Part of a small language model's weights.
Size: 13 layers, width 160, vocabulary 2048, 4.26M parameters.
Architecture: RMSNorm before each block, rotary positions, no biases in attention or MLP, untied embeddings, normalized queries and keys.
Training: a variant of Muon for these matrices, 134M tokens, 11369 steps.
Each number is 500 + 40 x the weight over its row's rms, rounded and kept within 0 to 999. Layers, rows and columns count from 0. Numbers have three digits each. The size before them is the row's rms in percent of the matrix's.

# layer 8 attention value, 64x160, rms 0.105, rows 36-63, columns 120-159
099:503527556554443519551544518391557487503548486486507529484457534537494541552520451529492513558436386509473510485402505472
106:554479520520580481405555501461494449449540474498501481424478500548473552480514478552522548561500513575432522514519470447
098:487519485558471534479407544595516477580486488534531464504498469520460427474411533533468499522567487459461519537480507542
106:487500570509557497491463551486535475521546544484495469521563441533475463513533483513508532506516502443508453452546504401
103:533518490482489439554454475521467493495499450459481528547437465511512538475470465503604577448563440462411500505524418479
101:438505519498441494467433557498524460502444454517469505448500501565661450510601481483528480439522541459546535535498495470
101:538473472614510557467456509528525493545575552488508538415479494554444512567558503497465505498493489480530476468490424432
103:631508482484456449532483484407523438527474496479506519565472454517522472490518528511550520467402512426437485527496570555
099:465445480529461513477492456538451507496518486446531586507493545492532502498484451548510508522491530524530483521530576508
095:514469449481513498503505463496460512469505561480536519468415538510556508476495519528524470553461581496507524565438474482
099:483515457419546381510413577514489457462508487513531463470540494490534493480512587509462544509478531484488543478523541542
097:521506523483506538509519551546497512498545520484456468449539480398454506553496486450549466555502477503423476530521492497
095:492455447515509468503480486488424525487490524500541451539583512501431533508458469431523488487464473505444510556513510365
104:464552458511556439537565452500540488514510475507507471560478592484455484535534533441509543454542535504485570446520513445
094:524516502495547427621520500489494444473427510506537464553502495492452484453552476520552403495450513446424488562445507486
099:426441527519484463530546489446484481407501480500475524529437505468489486565478463419468546502485487445519502477503501488
094:558491485504577559472480475477520548492463481553529484507495496513503566479520491524505491457377588471475460494503528442
092:514602479438487455425512465539475487565440540491481485543514517524534461512529492475579522549472503537438526473467515456
100:477464471493457494506569550489525500406511442472539507442540463442514526495429507585470518441471467448469507483432487490
093:523518540528461453496588475544484514533464462481459539518527482499514528480498444468503541498471449491445507509517530536
107:504495408554488497557455492458480466501464510491517538499466488477488507479505570454559487524528519466492554553513481496
097:558500507502476520421508496443475504523512463523504437544467442507471511480513467474507536539518483541482497486516470485
102:466510497525468492479504505497431490433543486527468439489519515500510522431463553527547541498499535509419452559496429526
094:489527422483564448469516528442489531527568535565517558527562487550544471545524546533499466481478468475475486454485445556
098:521516521493483479415495514498527513547504479484514515485493511454552507529590533485477556481514533521471489427508458500
100:496500483519496434541505469497514537449457602507487450446463552506504493503557508521523556445480548498523569534455556537
094:573503491490488480560456498488499492454546493481482422587574560523547528540514521504481503524459548448621541509533473538
105:459481498501459539553496471465452437460535564462490463503462500513540558479582484519475576481473454518517483511385538548
# layer 8 attention output (transposed), 128x160, rms 0.0998, rows 36-63,100-127, columns 120-159
098:528499471524516516499519530547475415437506525423543489461504507633442429522507495469499561515497532521458532455505490436
092:458459468420487526547492503485528554553503503533464458467506434470511512483534530564532450556585468434491536500508539548
100:503491440470475480448486441467594532524530470515476526489425438507470537518500500503482483470386442474424461531541516455
096:469490468525547497443534483449438512522520484461478574500415518536506462451459537474555511501537540542519532438484483531
094:523477510493485516543546560513447466498501454496493462522495456645494536521461513528481547621499476506505521466545543555
102:515442516493508458516483460455476519485465547450518477494506474593492485531487502494516490467533582453535506488535535555
100:501417464483450525547496505413428526497469528546485558571513580504539500463482538556524532490493490421557510505450470432
104:531474455476498480473514456476483448499549542501502503477429484597541440435457437500559526514508529463495514404537454501
095:527601532506509454480530605484456519512532496492515512496437519480518479466485553471464433537461530502444512527520508607
102:544577471483538486425463491559489473536551502561446500481407437489485483410519497525488488480482453545542493565467561503
096:489522521414521507466453548448499536485497490616513482457524517476576455470507552524425539517467510504482532460497520504
096:506473487568504478597509501493459550479553505437523532466551534476491539447505502528477487533479496610527486496583510459
097:511462549498497490538539445485555540525553485569467540567514527416487427506542488527502530546478478487574497553510495457
104:464440486434457555480433514496510486510554472511543516442569548490467496522545537475472510488455558490459459524478522476
090:519440525481514453454551580556505548464505491562453494505515524490478450493483515529469511427489462508449531525512520573
099:505474533510518495449519497493537455473546498428489528456445543490430546566524481505461542523531469523551559498509478502
095:475494539468534537478500504480449434577534486492494507440510503569494465420478553519478529532484452521474516479522450496
088:471489468521522454471510442406446543464489513489539413485488539547492521499514501540456536532487475476570427535477554475
086:464549523481549457458501521463511521523529456523458512529516521500465398501435487535493532466555519509412492477537578527
097:438464541531511410480517510458509501479538517398449523493472505465513583514498483529464488477457480465507515579489531588
110:521516442509486460558499553474469552461525516506464490534502493464513438504498526537514512492476440470368590529514520525
093:564525484513519441432500497522448585519479525573458528523491592446485476550572559519415528454505536477456574552556442495
096:456486547527497518530504509502516502492536607541500457403540488513476540490512510492537508494507449529469449469447435547
092:466459455539440512495479458483456528469516523490447546475493459536401554542515524395527538538484517520518408537521530553
099:432466479510507455471527495480415474495493499472469440531531471505513505539486524482535420491609544512487538541520512578
096:550469491500458554453487471473509509500479477458539469481469531514477545488499517482467534519573573419463450540458463495
096:536512481441442538461482527455478429477516427480464537499504426473404509529496509483481545515514466468496416454588547474
097:574520541441538475483537496509528466501531556439559484527529439452550513544552501494448532456517489414532587486482588558
094:526524514518393508552491541487546559531457487532482563469522564449536495472492407524481489493465532479521486537433537486
113:501484493520513464457453493422518462506478448530541529534474520493450480489489471603443560543475519518469528545531481450
097:532520529512445521517512588497479426491466469525484490550492440558546472480478484522533499545496503560560528491494480534
110:538540521509458423512538487538493444494473486483528420433542488503535494447450496507512544516477526508548540501488537502
107:452525538486475528551522507487536497508584543557513504540527521491451445469505508561473476428477564433456528498464480458
103:480533477488492458488468468567476505505533431486471476505480464421501474458505495565493469517591458470557512524442478449
096:570479478518517548491460491515469522542482485526479474495562489512498463513459465470553516489498560474571511486532505554
106:465474502516502487504528523480458530447505499515482522616591526502473531574514540412465486548378538528529517583525575496
100:490393454528499565492517495513437500546540485404442542555536463496525437483480508514483469506503503507365494486449605494
097:495371485386517498482469511536592543514475496454522513455491509488431474493483434461528528536597553466439518527447467478
100:540554497462456482512563474511557479511548491484487505545522510510481528518528518454523454487508515518502443571488500517
111:492532480511473609441486490534561496546499490500582474528439486478536456552427479537479559506478485491464514461399566543
103:514558484538409486528481548464399480511537540456523532566474568461545497563513494500471487547504499516442454420477503508
101:509512559508510434468514508534455495435479467489496481586431582490502518451428562479543511483456524580509507448521555495
100:492517464520405518529480517443441489574474524500488513482511490474534507421508439373463453493461551535526446448538486465
098:526431553413546504513526548496493510527498594437557446493468502467473482524507512517485559486524539414538506541431476509
099:576506444476480498443475449424528561550493531518463505463466517492511487525436519464521511486446542481522499440529565519
093:567505437468472546516490474476435503434589519529479492503554467544463440515489496437509556483523482443465509445476507529
108:496457519545451486516568526579540520525496507529474521462543461564481523539478414568472465493469478474512473483441518453
094:494471501422484558461385533559532448506509439492552479504455524475472496446485477498602510510528500501534422519502470428
097:488477507480466507458520438473525506537478521555499509436515547541493567536543485440509527486493553518546446489481455560
103:480538517469548515445496531481502554428554461493537464454490432545557503477476499524485541474550500472536506468461471473
099:570475533541554499554498468535506505522518486521475548455555512530522457496591456507506500571580534422505467432544421484
101:464464589456485487472525499488572564544522455566571552434488545553541470541479505501586486504506493477457490544499540465
098:520469572529482519566482540462539472475495481494491555514500427464473597507442464476530505513517547509521526502455460494
104:541559490478591540501537524539517589490465492486440513501525544496520549523519508426431427443490484443476544488466573538
102:503474505506526467462507467577448537491540573518497520470465468419509518450478572456513463505445437472468523508544482501
110:498534432578501574474492446508488493473562470497539567517507611563543547513511492474490484526434576374467472455482526482
# layer 8 MLP gate, 448x160, rms 0.114, rows 0-83, columns 120-159
108:532494518537525535521505488507471491441439490459456539513520529515484536500518478566516483493396459438520471437515533557
106:495512480543436558574521508520500471528544385509560481470532460485541442492500484527500528579530555517563478476464490507
105:554531539514514515546493464446495460425499435506484485453462430494505513553480488464468533499468501458432425453492535473
101:577534486510520511552498445462589529518489571582510517430479450529407561506456566515477509501514494499509510432456487509
098:522503508521570528507459485556514523487500558511486523466466531488462560498484489496532498535553471448541559528510515479
091:473491436495501519511428494543524482481450488561451545492527640538420580426475492512488583507454520425520450488505548486
099:519518549453471530546522530492512556514457513532519528524519447517488436544549512499547513505568458485416505522560550458
101:518510505526527524459417456549527515533446470444472485484452524460495479466374459513459452479467512499499489518445491513
103:510558471510526434456437510623539450446465450510441492547472491503438459534470472522473500498484484517437498475514559457
097:465505467552544555475544567503584564504519494566520496503478509509490476473447489523528352531523502545475476568520514485
101:463625557482492540494489525518553475535497442485517494572463524528528493507502473529485531466555517518462503519469508443
100:555525553526537441524517436528484559460515444488496473471448512488493499446478493563466474489538506486524443429463464489
101:553480500571554469470537465500542434562540484514501473492472481516557526516531511490495472450474460491478560543512553470
100:510442455542494479418503506539535563514566499495457524525449522489474491511490548506582490538553478525490533533525500477
097:448419417472477524478558491553450522487462475488518504448487481485493466504487537477509544515544451482419527575507487466
100:486552480455466552426589489545509508491439516500476486521527489525508549519480528472492469554528532486500505514478568523
100:530541518542511505562499464547559493538515447508537477425424439463519428592461477537507536527488479476548519483484489511
101:570478551563502520467502479488573462551530501439506437455539404512471542472461446541476512487484527540489530529497453532
107:499499590492486484528484508492510561481396501544522538510447446494457534541471475515450482616499472562526478494582482462
104:455542533543493464486508461498441507462476542547512578539524486590506418485458497531471500575501467499525536514513406479
096:555493481510482541452450501509448499533498555528498527498453466490526443540453538496461443484507558550444485497493472522
100:505573445508545502468488516451500560422476474581481473536416491480369519470563451572531463513499501444474470435495540445
098:536471400564558526480491460464515516462500540552469537539482503547454523483518502566465447494454523520517482499552506550
097:537600509457457528441443500555450502505458461508489511500508500504503497551496414476437523536546530451428542500459515497
098:477530504449507451457552527580526393547485538431472512384466516480584455509543500544517486534467509523521501510477512542
094:478549573531578479519517530496546497435473548489471468512496474525494582527517461452474516537539505508533435500520466496
102:506504513537450448441495492527478469506472474525466467485507451480482523504456488562537503537505466470415565457455511592
102:528511515538518535456495514403523499544559567487391487518525510490475484504529520483548521541530555501403475541523514538
099:518489438451487524531547563529506513506519503478434435515448478511531480521510486502482475609432488554452547510520515472
103:450511463499480536437490556562443509526601538521474468483575528459533433540534538476468488508516441489475446538525519546
110:471506477545525599524500467558565515434445565502510482546482541447510471537526496508515426597476463502465480556493479456
102:513486450495508504569536550451451473558548475529465520489536501507501566458486549443498499578483485532529537478538563539
101:470516498502530535579458526549561439461407510559611548475496481484448488478481537518564445516473466572520492456449506528
096:444602501529447562534537466521509509475460515463442446473507488530518510525390499459512476593523498552500501470431452453
096:480502465575510421458447555462544484481555479548519499441537506407459479530465511494435435563463484465495490577456542495
100:492443468510493482504564473504506449516545513456463516481452524548573511577495583415558502524493481517478558576509488542
098:479528411537523540487490406526549518529448529518514526474511538514551479463467526451464568518444525543495594498484543551
102:554528525510464521488460512499508485555494532458504575506508530526545496539547490499537612482498498423518512543554564504
101:465430416526527504494482483476482539490517457453449429518458536538410447508493564503535495527533556464486553530528519471
094:538440506441507536480456509443506391563515554572476478495502561488487498535515491536502589479436514505465506522500528429
100:460547550493508508458551503409397469548556572562471459571493480486488419443430528530557485546447498406499527486505498527
096:429485503519480480511486524551602467474496489425522518478464464514571451515526426401489478578494477520448488536519610487
097:585500508581505473476469450586510434477487438550531473448485414556502494523509497501402534548479423428474525503522487484
106:523483494464540514539467504482456471514511486530491487578488479527484443434462465530436542546432447473481505470445580468
102:533549501535505524490432520482509499488510433522475552449527570512514543596512509481481510485469486413489549482525461496
095:432486450500467477451556461572545490515567528446486505538471533474457479526523508463506546512518535533488532474464537510
099:517481519489529490493536521455542529477511504528490487495476506593470565496481557494448523544554543416496457438573437539
106:533503445422472517567502498375574506420504463551452501527501490445531441506461479540535518506537451485504470481500535525
098:478529499501429493441441548403519481467446433442467528432549529537468571435487505479492581498469476517478532429531604445
098:598525539448486553493506498508538445434483531521495448513520549505511429445437507473466546526484436523524467495530530414
104:466537488536538527526561492532508549556467439557485517450454467527482476531522502483496500464546542449509459442477506582
104:499504537555484450518468554576518507602516469474508512489472511505528503487508509436551496490548478487513496468547480521
104:514558547489559500553446575521477558512538490506430480525438486516472485511436498476516536546551487514478501452515546513
089:464510422480536504498556488479492450545438546546499519471513549478503508480499513566510497481416500473490528448381416529
093:504561529501349528475560484440532466515486525527517482511544541569488480469496487517456565538466562497500469484460514499
099:424550579491522530559470574515488557450530533474467480526432513515478457511533495477441488501525507501518517492524447491
101:453533494472488469496507491565571521504521553509473416547510498576474535493494528557469532519527491494445511495513427499
094:462493545504447505510510517535386394500443434455463466473516524513498484464474496456531537468514431561480457582440535462
098:511496457539525484520466502502561566561505483533506507534501557496495555479507502470508451534509480541474514495397552469
102:509618473459423500455527479455553520416449449500442466499485499474548465501459575435557498420535494552528465472544470486
093:456509485530434414454538557471478469555529472494451500428482476441496484423514470451512455515489508513428501461477508423
096:527511533495504538511489472504516448472554553461588509542456468553534481602428544481410581516523509510489496478440536470
101:494452452478502433458547507552505567528456516517455525481528470529512501496507435551522438528512467477466524511564499527
105:559466574449543516471534504485480480507512456526556427530477470467485508465480446554443505495560481525463390508510529472
105:542533411476424549565480500471516399490500486497425519487498512556541497536583505494528479544469535504503528518478503516
102:505522493568544479513495525556539468504501560509491506462483488537495503498488503472554554427503537561575563526549500461
097:545558490463453494488484503488568492550482509531528484470441492452502541520490489541521609466541408494443505492425448471
100:495525584508445459518480496466593486507474462532483390517535479446484493494474515422515509562448490466502534563536506516
101:529496469434491493421574522509513524412474479540474505493516467530498531454495459456533505558536482523457523454541464479
103:470533486534552485513491484433488499524529489504470493463430570456533572470522576536508535498481435561500515491528486567
097:510540563545494478506532497523422486538505524502528534491505517537500519477475573463468488523467474480458489474493491436
099:564497425475483442517464475488476502479397490514502548560499489531549475532591549462425488549599455444528476518470527490
099:529461484548503523438502451515542488493522449443467523493503469478475483465496564467520499499472531527537478429518489450
096:503533480474533525447478485491499496460560492526515519503573558502487529548505614481475449465486572559495453444522525466
097:541498490506499555502567577490479510415519504511465530534428568425415516463524547541529440540548592530502462547536510400
103:445548556527494422500525498515541482499473509476463496518495574492545547431499519471483478431525567481477463467506460504
101:461425528564502463449507498534431430450531481464500478445503534531497552510467484441552503502572533492478551446490476568
098:501481535445597428491552457549518392507537529462466513538534467499522497493477474503475487510479484566519463467583438512
096:456530420432531436481546479506496511465477502461502513480559545505489567494432460496534533491496477495487471496369508495
101:524449527537543541495528457494489504453499521499504509519466467579551480432541461565517504540460452467428532510507601530
097:498492472553481502498482490505573438500489477477494504435555509617424508508535545505544527513558558549438545495447475471
098:551518528452474484499503469488512467546585514511556465447522491561528484523542488524486499496514498502575489493484523575
088:430500555462530477534498464537468452528480577518500504526531527516506513560470488430471515510526531511534478461495552436
098:500469441483501486453488494530536476457536480502537505451525496532534470492482454480494510520568476543481486532473536452
# layer 8 MLP up, 448x160, rms 0.119, rows 0-82, columns 120-159
096:476458535482509545526504502528426428492432485507482518519492484530527423553492493548446523543455542558463493505579519486
100:477527423562510479471466566452444486456529480465552529467533531498524503495497586533483518454573483504474528504535584444
098:448553483459520494497508473536462434513535424540541478456504437514446493566500462498463535592435517479537549454469536520
095:538508497462499471504481479490491569491485474524509529421488494461498545496431562499524509504457459450481541470473486497
091:460450433492546542487541515497510524408440486504429523521549448577444499490475416493539479511515444502431470558433589561
100:511463504535465497512519519608460531469517466370523479519526475569520439520433482504503510549539453548466571514486453509
111:540519538595466431512554483406458388527531517561495448475479520546504540515493520564492522475475584472515537490471520521
093:454455525543498473499427470468573540495518521507456539504543452473535442475588489472494421437471494533454432531491459465
097:491482478531425499501568452515516540490581525563411451495568548534508476432525569473492424481483539516503519480504469449
100:507476492526553491465587509504580549431574529464529461459505479496596499530509556530496506456544513620461504545442409551
106:545516501492434410497519511455515451498556525525504509533561585458525517540431539531484520538513485501429505473501496494
100:483510560433437565495469529572480468497547552479429393468504524534478539488506516541491482507442533463496503495522548462
105:513539490483526551440638465500527566488496520569500482528485526539499428601435527455488450496471484512489552515508457480
104:520466486482520521457469479465513526441503524588477530484536531458498556504460511507413466526485470495478503528479550552
105:460461470503447558504463505467544421609457473484507576386539520441544523452469566482523544474485472422494455510505525546
102:514472412366497586454523506491542414439469496501455514544503483474436434526534513494525435477541450489432518530526532514
098:517455578548445516478390525572437516509528462463457485457450473479488458475482504539503521521416517496524537432473523487
101:540538484529446479517441590485488513493489573477498540471534561498587538552462535487546511534533472495534440489567526491
101:452472523499560553490487498552501502540470455541474403473479475449500480474471505533506463548495475499538419482476432428
106:495447535500465578607444520529523503543467498442415506546403502463550439524462501589550482431558569483476506527496579571
096:469442511485506555480474437411510536496473558497494442496461489517553476493489519517518529517495499512487424456427456496
106:549484546489515531558456529489485524494486385482375533564518475488453508522388484471522492435502494472505463562515491490
094:470531542503477537566454472467540484543491511476527521479510480512515471487504507402488499565463472471511523460502536531
099:526509482516478488442565443496461471559550503526567476423463466498455480474472475541458570521454473453492463549486528558
096:532493527550514549522535507544465522517513509528539508512472511514500489522564471468493447526514459508484544538488567636
094:540515459501527495534562507457465574488471490495481475568537482582455515515494556458498546483587512519521455544495462475
104:524500519464479511459527481494512492443487577519541543513496512571467473548511504462505557495531504426544458534514503479
104:483448583489519532437512488448455548515533510454536483469478507535454480555425486488545498451490502454488454461483533496
099:500508433529482520541523499500500569553473520487502499514541463449482496493565493535477548477486525486478461488541541483
102:513516401455476465549532498444480504556514532514504529562585467416481521527510513445426466540483476476577427505553393483
114:531548518476448479443471455435524527396507522504534501491573470458483487484449377492523520481492518497456507475503506527
097:585574504487521533467496511499559533554497449496520428516470549541552536512464522525534465511466494453483503509471574538
101:548454491429535526586545514528510523485448423523493512503492456501582459552555486442488507504577494525547499489401533410
095:415536461527445511528506457465507513440412506451502508407501444533523430522552597532564489461485450478489533494446584503
098:525608518460506485467540521508500469496465458499483461545489506510510527512429524518494474496532502533530547450455525470
106:472478512468538498496463503462569466528544467594502464421444463483488475458420525539537503538462536507477517492477495484
100:477516522574469467484576538489507525494476494468543488598522467469590480459545525526544546465478510526520533426498503438
098:511546522553545516563464460532451537485482438549421502505460480426491563504558539561547516598466484555492517518537560497
099:481480488429525561508470537549454540492472525569583553529500475544477556540507503538494515497457446463499489504483548447
099:511520512499506543571458509553524525530483497551494481497424515559498506522498454491488519458486483510518457529515533520
103:565533554520487565532508546502534536489461549514453516526521477434497558534543406587448540456486499501527465440511444441
100:530447448501513474396473565530525485478520486529512483400480471476491472512523504452497481523400502495475446465541537481
097:495505483488524513463436452509503528452477499411569471504494487566464540480515477548490527570502434539461504438467470449
106:523513504478432507526481470524462495421524575525548550544568453590536420478472447500448532455467512466499496528444506543
094:442425457482520506501483544432521548460480497456381482522479561477471494549490488514508403456497541494442434483482503532
100:513446505511517537533540539563561469452549470557505553517496453503536515476564554556441473483489460468510486555556505595
094:466571548428449531455475539480432502503518503504509542463490450437500590449510508529491559430540558530448529564515547509
097:545450517400450490509524534431497491551499514532506418529512466455575465538474498475491478469515531463520491492482534518
093:477475464450529454493528478513507523545530539476483483511545547495550500555471552544528522411532409510468521474484443479
103:510543500439463488569511445525450596598497532478452545461498483474503570517496446456469464528448506555548488597513526496
110:466495478474488580477451447529581465456424513532448478533479499505476494493485553390492474484507559488457454542546486523
101:544436463519511488494458548523532523441515482514471532514521491570413487501543433509507466531516434456500575517460528485
099:466509524394514443428486481478434555547546498592446466523495508523453538444562501475612474551455430499413520480470467546
086:561516500560469449477508506386445487514538503491504494506518507528526461511580432464446515463487501541562429512510472527
096:568491496511417471410481451495580459421487522486531477490439459482468456458517552511431499507551508526463508550488483463
097:403514494467462525578527573516518533455465525476500447513537459523444480460523422469525508496487513541527503473431477432
095:557524445456435571473514475487461503431521490546529558447508497509546467504476556536566521517482535522456481576434566492
092:504507487484543536529536578490473484550510524570543506464444456494463495515444491451463438507498545525515595437496487515
104:516465497538524459536509503510585516433412492526495399499460502479574477415435462532474530515505433517461377546539524564
099:450548441529476526533436540425493555547533514525474541461481478453487497504518504426484479539492619431460518508437532519
093:503527518526558506556508595552502499440444508523490568484493452494501549487513558575454481528426528436471440504487509473
094:506489481451504469485488454465436442469503510525551513524446520454562442516509479501462548501524445565493508434442476484
100:570473473458527469521524491474483491503417466555479504487463451587521432507427540400501544519524553490488577540471525488
107:447514474553547563490478489540456556443496437469486457429460455514527466508522503525390549458541467484506469529546465499
096:450493449463513506422495491507460539601566533543555425487503543443488501462510511493503462525480484470498584478515477505
090:526574425503509576535514443510476457468515410531490523504515510491528489410538484489524495456554433516432454459508463569
091:549498496478533520509480521473495468500484443447489473516435501538540477523426528469475518526497461431540603480502463417
095:516511398483521523542487502455471525485462531474483500498513511510482577520491486482549467546476610539452515529443513493
099:449500463442503522475462406462486456456582466534529425473433497414511588531470528532567524483486556548493533505516457481
100:458490502517506442475499446505524512533520472556510513460457556496490560561529525460510555513519563476410500533547454553
115:454573533526519566512628454498512482526445493524569536511497531482480450496518529472484507494425466509499521493501522486
097:539550505513455510421486483469528523481490486495600507542499487516479435489468498541501563601521581422498483523451527514
103:520493504532455484547522424471459513483523524536595520481555548519532535438437475536522432533453464461447478570555523475
097:536488508433498537473556540507449533468526538445541446473557544449510551486531475583521545518469558491467477569498559519
097:510449447472503559478448493461558516551499513481466499560494473465524530533483580465545532399495498568490522456474463514
102:479572527517482511511613562536553509523474560467507569517442521510540518411499543496532518472548608437464506437443423596
099:480574522500398492436401410481490537495493467493480520486519407495473524512523488572420483488529448520551507498436463525
097:543447478534610454540435479542476491504511487562491477514512515514517466508497514485535505570472579501499530513526521457
098:493433542489508471548548504560505546447466468484534428487482486525577526561484459471510572469513544505514558482439517506
106:426502456535440504525463510511526522540522467491513562470462560555478538458550491433387558505501487484481452492528468479
095:510541463535514428472569505511489486578483484442502476413566503499490530470532473459484528476513501465475539535574513479
101:532546523563477513444536462504514472415489465543567513474468601515491495482471499528529515579538540504482498565462505538
094:500547523493488516517405483490442453548526490517516500496546454485470428443528460470464515436489550529435535542464509508
# layer 8 MLP down (transposed), 448x160, rms 0.0794, rows 0-82, columns 120-159
100:529398502473480553513490537510520482559492506482499524515527521455444515499446550493488495493502502493598491540528421468
099:498476477505484497532481461545542499513492484498511571518506504455434389500501558531501523501572440474508472489480545545
096:469576508483505488532475535516492535475477436500507443448519505440429506569415493480422468483471554504482553536463551480
099:515477553589443459548479486501476489476463506509496526528436504500497573530515475501593543457388518489534595527438570539
098:516432482513594476448448468556507512497521497466511488457495466507500513546477456482534512491523480525431582527449499458
099:494533453532415465467464546498529476395480588473455467521534515510546506492444531493497407431516542540459496465505530433
113:547470577462493490501467483521496438532453459506527517549476504517493484533406484484575474512539567441512459522401524468
095:513525511406447445449483552598467474493557501513432540556483536480443570514473570497562496510489475393513540493490497546
096:479501587529494507497489470614544442521541538544449569558476510530467543480550526481523486493505516485513486543510526433
100:513549477492518515523503543509528492480513511479554500493518498452534482509506540573487412470444483458438368517523481473
100:512445515546483503498553502435517568548502510559405488452520413490455498441465475504487552505525486523441499509479487510
093:482484543541470475497512527522548467434577520531525480504533477468517459494490481483448519528550479566496553537530565397
107:522515505423505473593498519506473569490482466513503451521503437390499521487481477574538489525503465493493506426473447450
104:478455529531529557526561505525522561479550508479498488536517484481467503491505530526455422520492464537529424507531473486
108:483454503537511523497441563508576557533494498520432482464493498534556514485507519511409487517438510471504552471498469509
100:476477432539511469476512530462534482484497554545601539474462538525447524489507518490511526541492515438469500535479536531
099:509414552540467529494504469449501512483476490536491552490463555499483478552484502548494485548538479438533585552572530562
098:458515484517530504513555497458476533417461529590469557515480578505529489445488546447470518482512571461486492467490482449
102:480462497464513500491532527443522491504477517440507433562379472476459545453530478462506508477494457467423427617452514500
103:477473606553518471502453455483544443558490543474514542500527524543561502476457584518482477536547458586507518496474529553
096:464569487503467452529457489594527600491526571497487469479489502503519426544471524433542560488458532453514500535392428551
100:486455596491465473554529536448526470599576620535573441459445500553525490466512483417397488507448472435480545452555479428
089:514530490523557507499494493560478524518612490465436436570493449532522519470471550473511485496525470466466544531521539525
099:463498554488531508442539450468457504463473467401471508424516488506507493444532523452470498509485516558531471540497524546
098:439459496444465466444460518528502498460455496435534564561504576461498461497500553493490528468478584513508487535519524439
098:482490555462458485508525504476498486505490502542490465454545540526556446484490587494503486512498479425431553423472531514
102:566492540440473507549548464467515491592522501457486522467514474517548474467425517500454522480430523440483514497511427515
103:530475498517484486440533519510462474521488417545426559492512487553529459513498477445472539492491476455435576506572539526
099:514596474570531447479475560507470500451517520537435435486528583545467488530502468462479532461582569521503481499530509409
102:511479475465541446506447435363515514552548560457517464495472508531476446501493458548444529513529526605447495469497516447
111:572504464537516523489441491563562530457551563474564524532471557497492476544524462514475488427473510590511539481526489512
100:458539509546596414534547478505562556535457490504527478523468445551537501499425474511541574545544542419494540542520506479
100:486479546477486452500547486509489438559522493569566526548451546497550563472501497512510474504501514471505455505553449504
095:431480535517456510472499573527531554473500484571431458553507498484552457522534488554508520499543534459571420489544531470
097:469496531513487518506533516512501429600478486483477482493455486541437535458536481556569411459513541437493480455517557511
103:565502514521469574505557468499513527500547512518542498522480529581491447439510454482477524547492481507516500462509458526
101:541467500498544544500491523487447518523594453522495529557485483469490496412500441528522454533502468592505589505438447537
096:485494454469540489517508489449444586549476528543541513502540455503525545521452438519546496439454462440525547462451527457
097:517567453512501492520572461514434496557550571415532528459449456579478442500513534552477544528531548510460473492485525527
095:516535517500506509466506509477546486544488498443468538557504486582396499469570396475492518533457538444491384560485447469
102:497536510519522421483537471483499472495454431471464453546502536478502520541504518448399492409482471444471433512467517485
097:473529446555540554506515545571532484546549565420428502476501611488479500579511569559489499522482536535476427588530474443
101:519509509553495435473516493528542489453468517558512475530500481493510562535517379453499523517479504423436520529511515431
105:530524512548520511498487495523583498544508501466464530517480531515552547500577468487577518515495473502567446524511515452
096:497524517590461496494512476473513501567565480493475440494501543568499535454550512492520560491458525568459512510501533510
101:517440446533558485515484524415494464506588488488560488466516572453504517500524439452440532505443489511540449501507499476
096:567483510514466498428584528495433500514522472512501575383555523497461552518522427438515507542475509500510447493556475534
096:432535504553501521483460462540480478494457528530518490501490532577498467509452487483435486550434396465591468563498459501
092:492511448506535548502453549432466527439420510532479531537435480498567464489627491489489437521509438572476521428528551476
103:448424547481494509492472501519516485452496529448462476525547509453516473458491520518515486491540504513582490545460513527
104:451500541541481512476601503412523401504459526537489491501530505561521485528481504446541575486567541520465483426579554470
102:507447495480539441422507508532496524487423560482539533437440560593491479494410522492450557450515558553488570520532512499
099:515549509494492559512494555528533524442480433546538493470508449489502443508477523559532484470499539496443557496510575517
090:533528483531447511461411491566534469571529545550428524500530513431526454536458498420523543513500525520553519537557553532
097:515489477490501524492504463508536521486431497492477500585490514539540542514479506452519427485509533486436528464395539500
094:514559498508543502556498425528450563499514477468461561557484461544449493553489536493545460467488522538468436512480532511
096:416555459427498523493491467549476460495497520491555555509537464502535419509457562509513474506525472488465487536500500457
102:517555502467513534543572544523459469457477483510516455466495500438479507462524521496484532495460435548495496547459530490
102:543477528507492517465487502512464436452459543483481536511513515430498503474418493467498482429569495489459378470457504525
098:523470546432477492467537506546490505474507464514461460503523472481547482500536470498537492533565530438464552582486497462
095:566471558542468515419528488490391461526491495528490481509525490467503469516489470402502525458471565533481516538483570517
095:432505476553509536468453472454580514524474485511487469488451483484472505431532485485550480471515490476469516521553480475
099:423482499472507469485465505447579513461466483460538578495505473537536453430468428493470514447515578511502452513480449565
108:471451477490490506508452538524488435524504476460536592531477475510467463462544534493497488505498517522486549430556521502
096:505475523538592463473511524485526495497414500509522515469468467490533450464524551552561523495491588518494462517584499467
095:533502506472507509502524541541537485534496514435544495524415533492504474474545446466524499500477457553473472477594428448
097:545566563554511520497455411480522553499558463521457462537420496487434437508510496486429500516553511481528418425538509443
097:495494544533497536422574470542519505511518458443451478490524457500481421508490450478465511494463513584531394464485563465
096:551452484431532484549557520453439526493456497587443501537555555510492553417476508517518449447530486505468518407518541570
100:435477470458534514488511503417468496527480465529499538562511532562581482476437544571526445439563495453489530502515534493
107:575530520500530536535455513520538499553527520547521508536455496460444482513485503494480460479419501524443472545530477494
100:582490508584482514479501516458453542491473489464504512429532517465582498477566519561536479381475530436514517501536457588
101:530479569441482490456469518555498574498505529534479504474528415542519557547431497473528563488499444540447492472496486532
097:476445562487547502528443479507454451525555535506460541536544495523539548481491483494494556519557507566527514461521510514
096:479469453496502520565547449520497518465502540563517485505528417591501519460426591512493487485458503464469538570541549491
105:512524556485464426517536482517532503553495526486526461556494486495487477496486482560508462508487494493534555548451509438
101:540541462462481436508567500518562567516470423449543519489552475401524479490522438555508498532506572398415484531471525446
098:533513584513573567474419531457482502511472499599489483463493502506502552493521472575553466446458568500471477491481443518
099:439494504508429504489511548498538434584511545535554506548556403435475573530532499481503527516507485444489536481462515470
105:530473533491497515533471448444526473469507476523467496548492524433469517513531542545460481549502499502503473505511538496
096:484498492565540472500536483458462428549464514443492535504495473536496470562544478559469509530505424449529515494508499484
102:471524513468488447465546490516456476449448507544431433476484471512468437515520471522553476476492478507500542495546577410
096:506540473510484487473491487579505466471437497515507491534544525486482501498542507476571529514517567549478453539514494463